config = dict(
    parallel_block=False,
    optimizer='adamw',
    warmup_steps=512,
    train_tokens=95070000,
    max_steps=5803,
)
Each number is 200 + 30 x the weight over its row's rms, rounded and kept within 0 to 999. Layers, rows and columns count from 0. The size before them is the row's rms in percent of the matrix's.

# up: layer 5 MLP up, 512x128, rms 0.149, rows 464-476, columns 0-127
# down: layer 5 MLP down (transposed), 512x128, rms 0.129, rows 464-475, columns 0-127
up464,101,231,146,177,225,225,206,140,129,199,177,183,201,126,215,181,203,192,167,156,243,221,155,185,159,221,227,210,233,279,176,194,232,209,216,197,199,197,215,213,219,153,172,231,200,201,186,182,183,156,194,201,212,178,226,214,178,178,208,227,201,228,211,213,237,159,235,208,189,229,202,156,190,164,139,208,205,252,241,187,181,165,208,182,216,175,167,201,144,122,201,199,225,210,239,209,114,233,197,252,190,215,204,198,130,209,199,183,226,179,162,208,194,212,222,231,231,207,206,214,223,192,225,253,229,240,181,221,212
down464,103,287,182,208,210,197,219,222,248,173,212,232,211,186,139,195,166,192,197,194,187,193,213,211,191,161,197,257,236,193,194,175,194,213,193,231,243,277,222,191,174,210,221,186,167,198,149,212,204,175,188,213,155,166,225,219,180,261,198,190,222,208,216,175,175,209,246,214,206,167,224,129,211,172,226,177,186,224,224,199,230,170,205,185,234,123,194,208,176,169,196,278,155,175,181,165,187,174,200,173,208,199,190,271,214,175,233,154,185,214,243,179,175,214,208,227,282,148,203,164,231,199,218,179,186,203,168,167,197
up465,105,99,181,207,182,167,240,184,176,203,166,194,206,165,164,237,232,223,179,189,177,238,234,189,211,210,173,191,221,245,173,198,172,173,233,122,201,149,215,224,200,193,221,198,209,247,188,214,183,155,219,227,190,137,179,207,155,229,182,209,171,205,202,194,253,111,175,206,177,164,177,180,172,212,224,202,235,178,210,191,199,188,207,224,167,205,185,180,208,157,256,185,241,245,200,184,195,203,198,209,200,247,250,216,160,236,187,231,198,218,191,200,254,205,167,188,243,232,214,237,203,211,154,206,194,229,205,288,189
down465,101,167,202,201,210,190,181,126,209,118,206,249,154,180,214,213,239,188,169,208,216,195,167,200,178,185,177,146,207,222,201,249,199,265,170,194,201,211,218,194,191,212,205,217,168,141,195,192,200,213,202,238,157,173,197,198,218,194,212,152,191,224,221,203,225,165,158,178,227,227,278,209,235,240,163,203,197,228,252,246,216,210,189,188,157,215,224,170,195,251,187,215,203,198,191,206,222,194,162,117,207,169,224,183,197,263,140,226,277,211,227,197,210,162,185,143,222,238,192,220,213,231,191,186,211,196,231,182,170
up466,097,208,175,139,221,207,208,216,155,195,167,137,216,238,188,233,233,226,216,203,195,189,178,177,132,215,181,186,220,253,240,219,237,179,167,203,192,149,199,176,202,117,175,201,174,174,220,166,213,167,162,218,174,194,248,188,163,177,217,216,278,178,181,196,212,227,225,144,219,264,211,212,186,269,187,178,205,186,180,176,216,207,215,213,278,220,224,204,208,206,260,179,230,197,209,196,211,212,160,197,156,155,160,203,173,180,264,215,203,208,139,207,242,160,218,210,180,165,210,227,223,195,192,218,192,177,193,200,220
down466,102,209,185,159,158,260,184,230,225,180,144,218,196,149,235,232,256,225,227,224,203,220,164,167,181,208,203,186,219,240,196,190,194,224,191,170,231,242,212,223,209,204,178,254,220,153,187,148,196,159,148,265,167,254,188,218,262,179,188,214,203,141,218,191,221,192,199,192,214,184,206,193,175,244,190,169,203,179,203,209,177,206,220,186,175,167,210,176,156,145,182,220,220,185,198,237,170,219,236,165,218,159,186,198,196,197,262,203,249,227,249,230,190,183,215,167,242,204,200,151,223,239,209,178,144,253,165,149,201
up467,104,203,201,207,233,222,203,112,125,185,225,183,184,188,182,216,242,203,166,199,227,261,166,128,169,177,235,224,246,198,186,178,218,193,165,198,198,212,230,198,215,183,266,180,212,223,226,216,214,144,191,238,225,150,187,177,181,195,194,200,224,192,182,217,150,188,187,219,186,228,149,172,203,177,216,200,227,224,200,208,221,206,198,229,177,240,160,192,135,170,196,253,168,239,266,229,148,232,165,197,179,212,235,194,189,228,200,253,244,195,170,183,235,192,182,238,221,214,255,225,184,161,146,225,186,209,226,223,216
down467,113,240,190,189,223,184,202,202,191,163,201,239,196,153,191,166,213,129,223,224,159,196,242,179,155,257,144,175,209,226,231,189,236,179,197,218,185,191,222,205,141,197,139,203,209,174,209,230,192,214,212,167,167,147,182,202,242,203,203,206,181,213,228,129,191,201,204,187,184,230,244,200,157,226,242,210,196,182,184,186,219,216,281,207,169,237,219,209,229,180,242,232,191,178,206,202,173,209,194,177,128,253,197,232,199,259,232,229,197,171,204,197,168,122,167,211,208,166,269,200,187,196,178,209,245,195,247,192,187
up468,111,196,147,208,164,188,184,170,148,219,240,179,182,197,208,213,213,233,197,217,245,233,198,199,202,172,195,205,267,199,166,167,264,164,214,151,189,206,211,259,200,187,209,193,227,201,199,147,213,200,188,211,197,126,186,206,117,199,181,238,167,168,259,166,218,200,194,186,203,236,197,220,110,190,200,232,199,197,205,181,191,212,176,216,216,229,203,229,200,164,163,199,208,210,209,179,164,173,211,255,170,187,195,232,158,211,203,210,161,172,187,232,212,241,208,205,236,171,265,205,163,215,165,219,226,289,185,199,142
down468,102,154,165,190,173,217,224,207,218,223,199,211,201,164,212,219,195,235,247,206,221,180,225,229,189,249,108,189,215,228,168,154,182,197,184,246,161,187,215,223,199,186,210,221,222,213,194,184,187,197,237,260,244,168,164,205,187,243,141,194,211,230,146,226,218,188,183,170,215,202,229,164,221,247,182,195,191,214,251,262,167,194,202,208,169,217,179,236,199,124,171,214,236,183,161,202,225,138,164,204,201,217,232,179,150,201,158,195,176,177,261,179,233,230,197,238,130,184,216,213,176,184,198,251,192,205,216,220,239
up469,098,200,205,238,159,229,242,183,174,195,233,178,209,197,204,152,212,223,193,216,209,195,190,179,236,157,214,199,172,199,261,184,181,193,243,175,219,222,197,219,155,186,225,177,213,219,174,161,238,171,194,203,237,214,205,183,209,207,194,201,231,136,221,252,136,138,233,198,221,225,174,208,193,133,214,224,169,230,189,219,190,275,218,209,206,205,212,223,180,153,196,189,166,254,209,158,198,155,209,223,194,229,216,233,204,139,163,243,158,154,156,156,195,231,217,184,214,206,218,248,181,184,186,210,123,240,193,266,168
down469,093,220,120,205,180,216,179,175,193,220,256,201,214,208,199,176,216,173,201,230,218,213,192,163,221,272,217,143,198,220,180,191,192,249,247,196,191,228,216,209,215,183,162,122,210,184,202,184,190,170,150,171,219,268,189,217,226,219,174,154,213,184,177,201,215,166,197,117,201,172,218,236,149,221,155,220,195,210,226,233,185,224,241,221,206,213,212,154,185,226,203,173,180,220,204,231,237,197,157,194,160,175,210,199,246,208,198,206,241,176,127,199,190,198,220,221,202,169,287,235,240,219,213,195,196,227,147,192,209
up470,099,216,224,196,214,195,158,229,217,211,218,207,232,189,198,191,211,224,196,234,217,178,131,156,190,214,162,172,237,254,185,208,266,188,156,238,178,207,193,176,119,154,204,182,192,193,224,177,207,256,204,255,205,237,162,198,158,155,157,182,220,248,195,230,213,169,232,231,188,258,214,205,182,244,220,174,184,205,160,223,221,243,183,202,178,156,178,191,177,190,157,267,180,199,187,234,209,200,169,258,209,160,185,178,212,156,234,272,207,230,154,227,191,185,178,180,179,233,203,209,158,170,163,215,215,196,239,181,181
down470,102,237,176,215,191,200,225,179,196,198,124,206,206,190,157,245,161,198,166,155,199,253,147,219,206,160,189,226,215,232,217,224,254,187,188,204,221,200,222,165,187,205,209,231,166,159,228,225,197,209,201,212,219,180,159,240,265,181,274,219,177,213,211,238,177,210,191,234,193,189,168,229,162,156,192,175,225,181,220,183,231,197,201,225,162,206,202,185,216,286,225,122,162,208,195,146,190,177,211,222,205,164,206,219,167,243,208,96,191,136,195,221,203,184,233,185,180,193,227,207,197,191,215,239,219,224,190,199,195
up471,099,170,193,173,176,230,216,210,167,220,195,173,243,168,200,156,195,218,172,170,183,199,197,201,192,246,204,217,200,185,239,178,188,183,182,195,240,152,200,145,243,163,176,206,205,188,195,216,210,240,243,193,205,220,227,160,257,141,205,205,230,230,187,226,155,179,258,222,208,206,162,133,202,195,225,167,170,266,164,204,215,248,146,171,158,190,183,182,216,239,230,204,250,161,246,237,198,216,122,188,240,190,184,186,144,176,226,259,217,213,158,227,218,245,218,190,202,193,206,162,187,204,215,205,166,255,167,201,175
down471,100,172,189,211,155,223,213,202,222,175,220,194,189,226,166,210,212,206,181,213,178,237,215,206,183,190,144,226,158,225,238,210,183,209,239,236,181,224,219,233,144,223,237,183,220,205,208,171,199,203,234,197,237,192,141,260,266,248,158,228,247,203,179,169,176,214,233,151,237,179,182,170,136,201,163,231,184,202,148,195,188,149,217,212,198,216,150,238,211,271,170,180,221,212,238,213,208,187,188,135,182,223,211,195,173,216,254,155,176,224,225,206,190,181,202,206,207,159,170,160,252,247,205,192,170,173,171,185,261
up472,084,212,209,203,210,253,214,246,207,196,198,168,219,178,188,190,221,230,146,169,212,225,172,170,206,208,214,202,175,213,193,184,220,170,201,183,232,188,235,214,139,159,184,247,272,238,170,207,186,201,233,156,150,174,188,196,187,145,195,211,180,250,221,190,162,205,246,191,139,234,195,171,209,177,223,208,179,166,191,231,244,194,206,230,199,192,147,213,213,213,221,148,215,200,188,216,213,189,232,185,186,166,234,199,166,202,186,167,174,270,257,204,224,232,225,136,194,175,217,275,207,159,139,185,152,156,221,240,158
down472,060,236,173,211,200,209,211,243,183,152,246,219,166,211,165,144,190,229,192,238,241,233,183,205,225,200,227,219,195,216,216,247,221,180,221,179,223,180,229,179,172,233,174,192,191,219,178,157,169,178,172,173,230,176,193,169,196,214,171,228,175,213,198,210,161,211,204,210,151,195,282,194,204,235,195,215,240,146,226,196,182,183,184,212,203,191,310,211,208,168,187,205,180,149,204,212,172,240,186,224,198,226,135,171,175,174,168,214,215,214,198,188,206,208,199,196,253,229,238,209,129,196,262,168,222,134,269,220,182
up473,111,156,171,177,197,181,183,208,203,211,261,219,179,209,207,213,222,217,218,178,214,221,225,116,170,166,243,218,240,228,195,224,215,187,182,186,169,187,216,197,180,202,162,254,182,239,235,167,201,208,122,227,233,172,245,184,199,187,178,167,214,234,172,229,168,144,180,199,191,245,166,160,206,195,211,241,220,187,139,237,208,215,193,196,169,212,182,146,166,183,191,204,189,258,240,235,256,220,169,231,248,244,230,167,171,179,214,210,209,218,155,209,216,192,204,135,234,210,195,217,233,219,125,231,216,205,214,198,155
down473,107,198,151,225,145,220,203,210,221,204,247,214,230,156,184,196,209,169,187,181,190,226,254,236,210,204,234,215,178,225,253,162,262,219,224,201,234,225,166,279,204,178,176,234,208,236,210,187,193,172,212,167,246,190,222,189,203,189,184,132,256,176,196,260,190,186,209,211,204,228,193,233,228,232,198,155,175,190,179,171,184,176,184,237,211,211,149,235,193,176,184,148,171,200,202,196,161,250,179,196,243,223,139,187,138,182,171,222,180,183,206,186,237,206,180,237,205,262,190,167,233,127,186,207,159,198,204,179,168
up474,096,204,211,173,142,201,181,222,201,204,200,172,171,222,136,223,210,260,219,164,157,184,182,213,205,204,264,226,218,174,232,200,207,194,198,203,198,170,206,174,185,150,289,284,233,179,212,215,190,172,168,260,163,124,174,224,168,174,183,225,214,175,197,167,218,174,190,212,198,214,209,185,185,192,178,212,211,191,211,212,168,244,179,192,252,227,207,191,225,171,173,155,181,214,216,218,231,221,237,194,160,142,212,213,142,189,240,231,235,216,192,172,188,134,183,216,191,170,271,206,196,187,255,219,230,198,180,203,233
down474,096,179,163,271,164,211,149,223,200,203,226,210,180,205,130,219,181,174,207,196,200,190,189,195,244,223,184,229,138,244,220,195,212,211,200,219,195,241,232,193,213,163,178,212,175,145,200,213,199,194,212,217,186,270,198,189,213,208,198,165,232,171,200,173,181,198,199,228,199,212,166,263,244,197,175,195,216,178,194,222,201,211,273,210,202,135,154,156,218,266,144,183,172,221,199,154,240,122,210,209,204,234,222,210,185,210,185,233,117,220,234,177,191,185,194,210,164,191,204,192,231,178,239,231,227,221,209,157,153
up475,117,193,175,186,201,209,237,230,203,245,247,200,220,200,176,238,208,201,208,174,222,209,241,199,186,220,158,229,229,241,208,195,213,205,196,212,195,145,212,221,157,129,214,187,193,282,206,143,207,213,223,203,163,172,224,191,151,150,200,237,242,206,207,220,190,171,196,202,190,211,146,220,133,233,198,215,181,156,138,277,164,219,213,198,175,262,192,216,175,136,201,174,179,202,160,206,156,195,206,167,195,194,237,228,163,191,206,184,170,277,205,254,253,182,205,220,212,199,218,248,185,206,191,206,186,194,235,163,213
down475,125,198,190,212,176,224,167,189,209,230,185,227,168,204,215,166,253,133,191,195,261,129,178,203,242,183,199,193,203,185,231,220,212,221,210,169,205,198,205,234,194,202,187,229,188,215,195,183,214,178,142,136,255,179,258,238,262,182,178,248,169,184,174,215,185,229,194,196,180,232,240,176,181,152,169,181,168,194,201,212,254,182,188,216,192,180,191,159,229,161,217,208,250,157,195,154,245,216,207,216,274,250,175,149,197,228,213,192,178,241,234,189,138,206,161,195,236,171,193,244,213,204,209,207,239,211,184,221,150
up476,113,197,207,226,171,232,270,242,206,252,173,209,211,159,202,251,201,217,195,189,165,211,167,152,195,222,180,238,264,180,194,239,237,222,192,229,199,186,217,176,136,233,211,215,175,212,249,155,194,184,206,181,144,147,203,189,157,164,167,198,178,216,180,180,194,202,224,169,195,186,219,146,175,215,217,203,196,222,157,158,211,238,161,233,217,238,203,204,224,164,226,203,207,225,208,271,213,194,184,231,166,151,186,240,212,141,193,202,218,209,165,221,196,231,215,192,239,162,242,175,152,197,186,223,168,278,202,165,249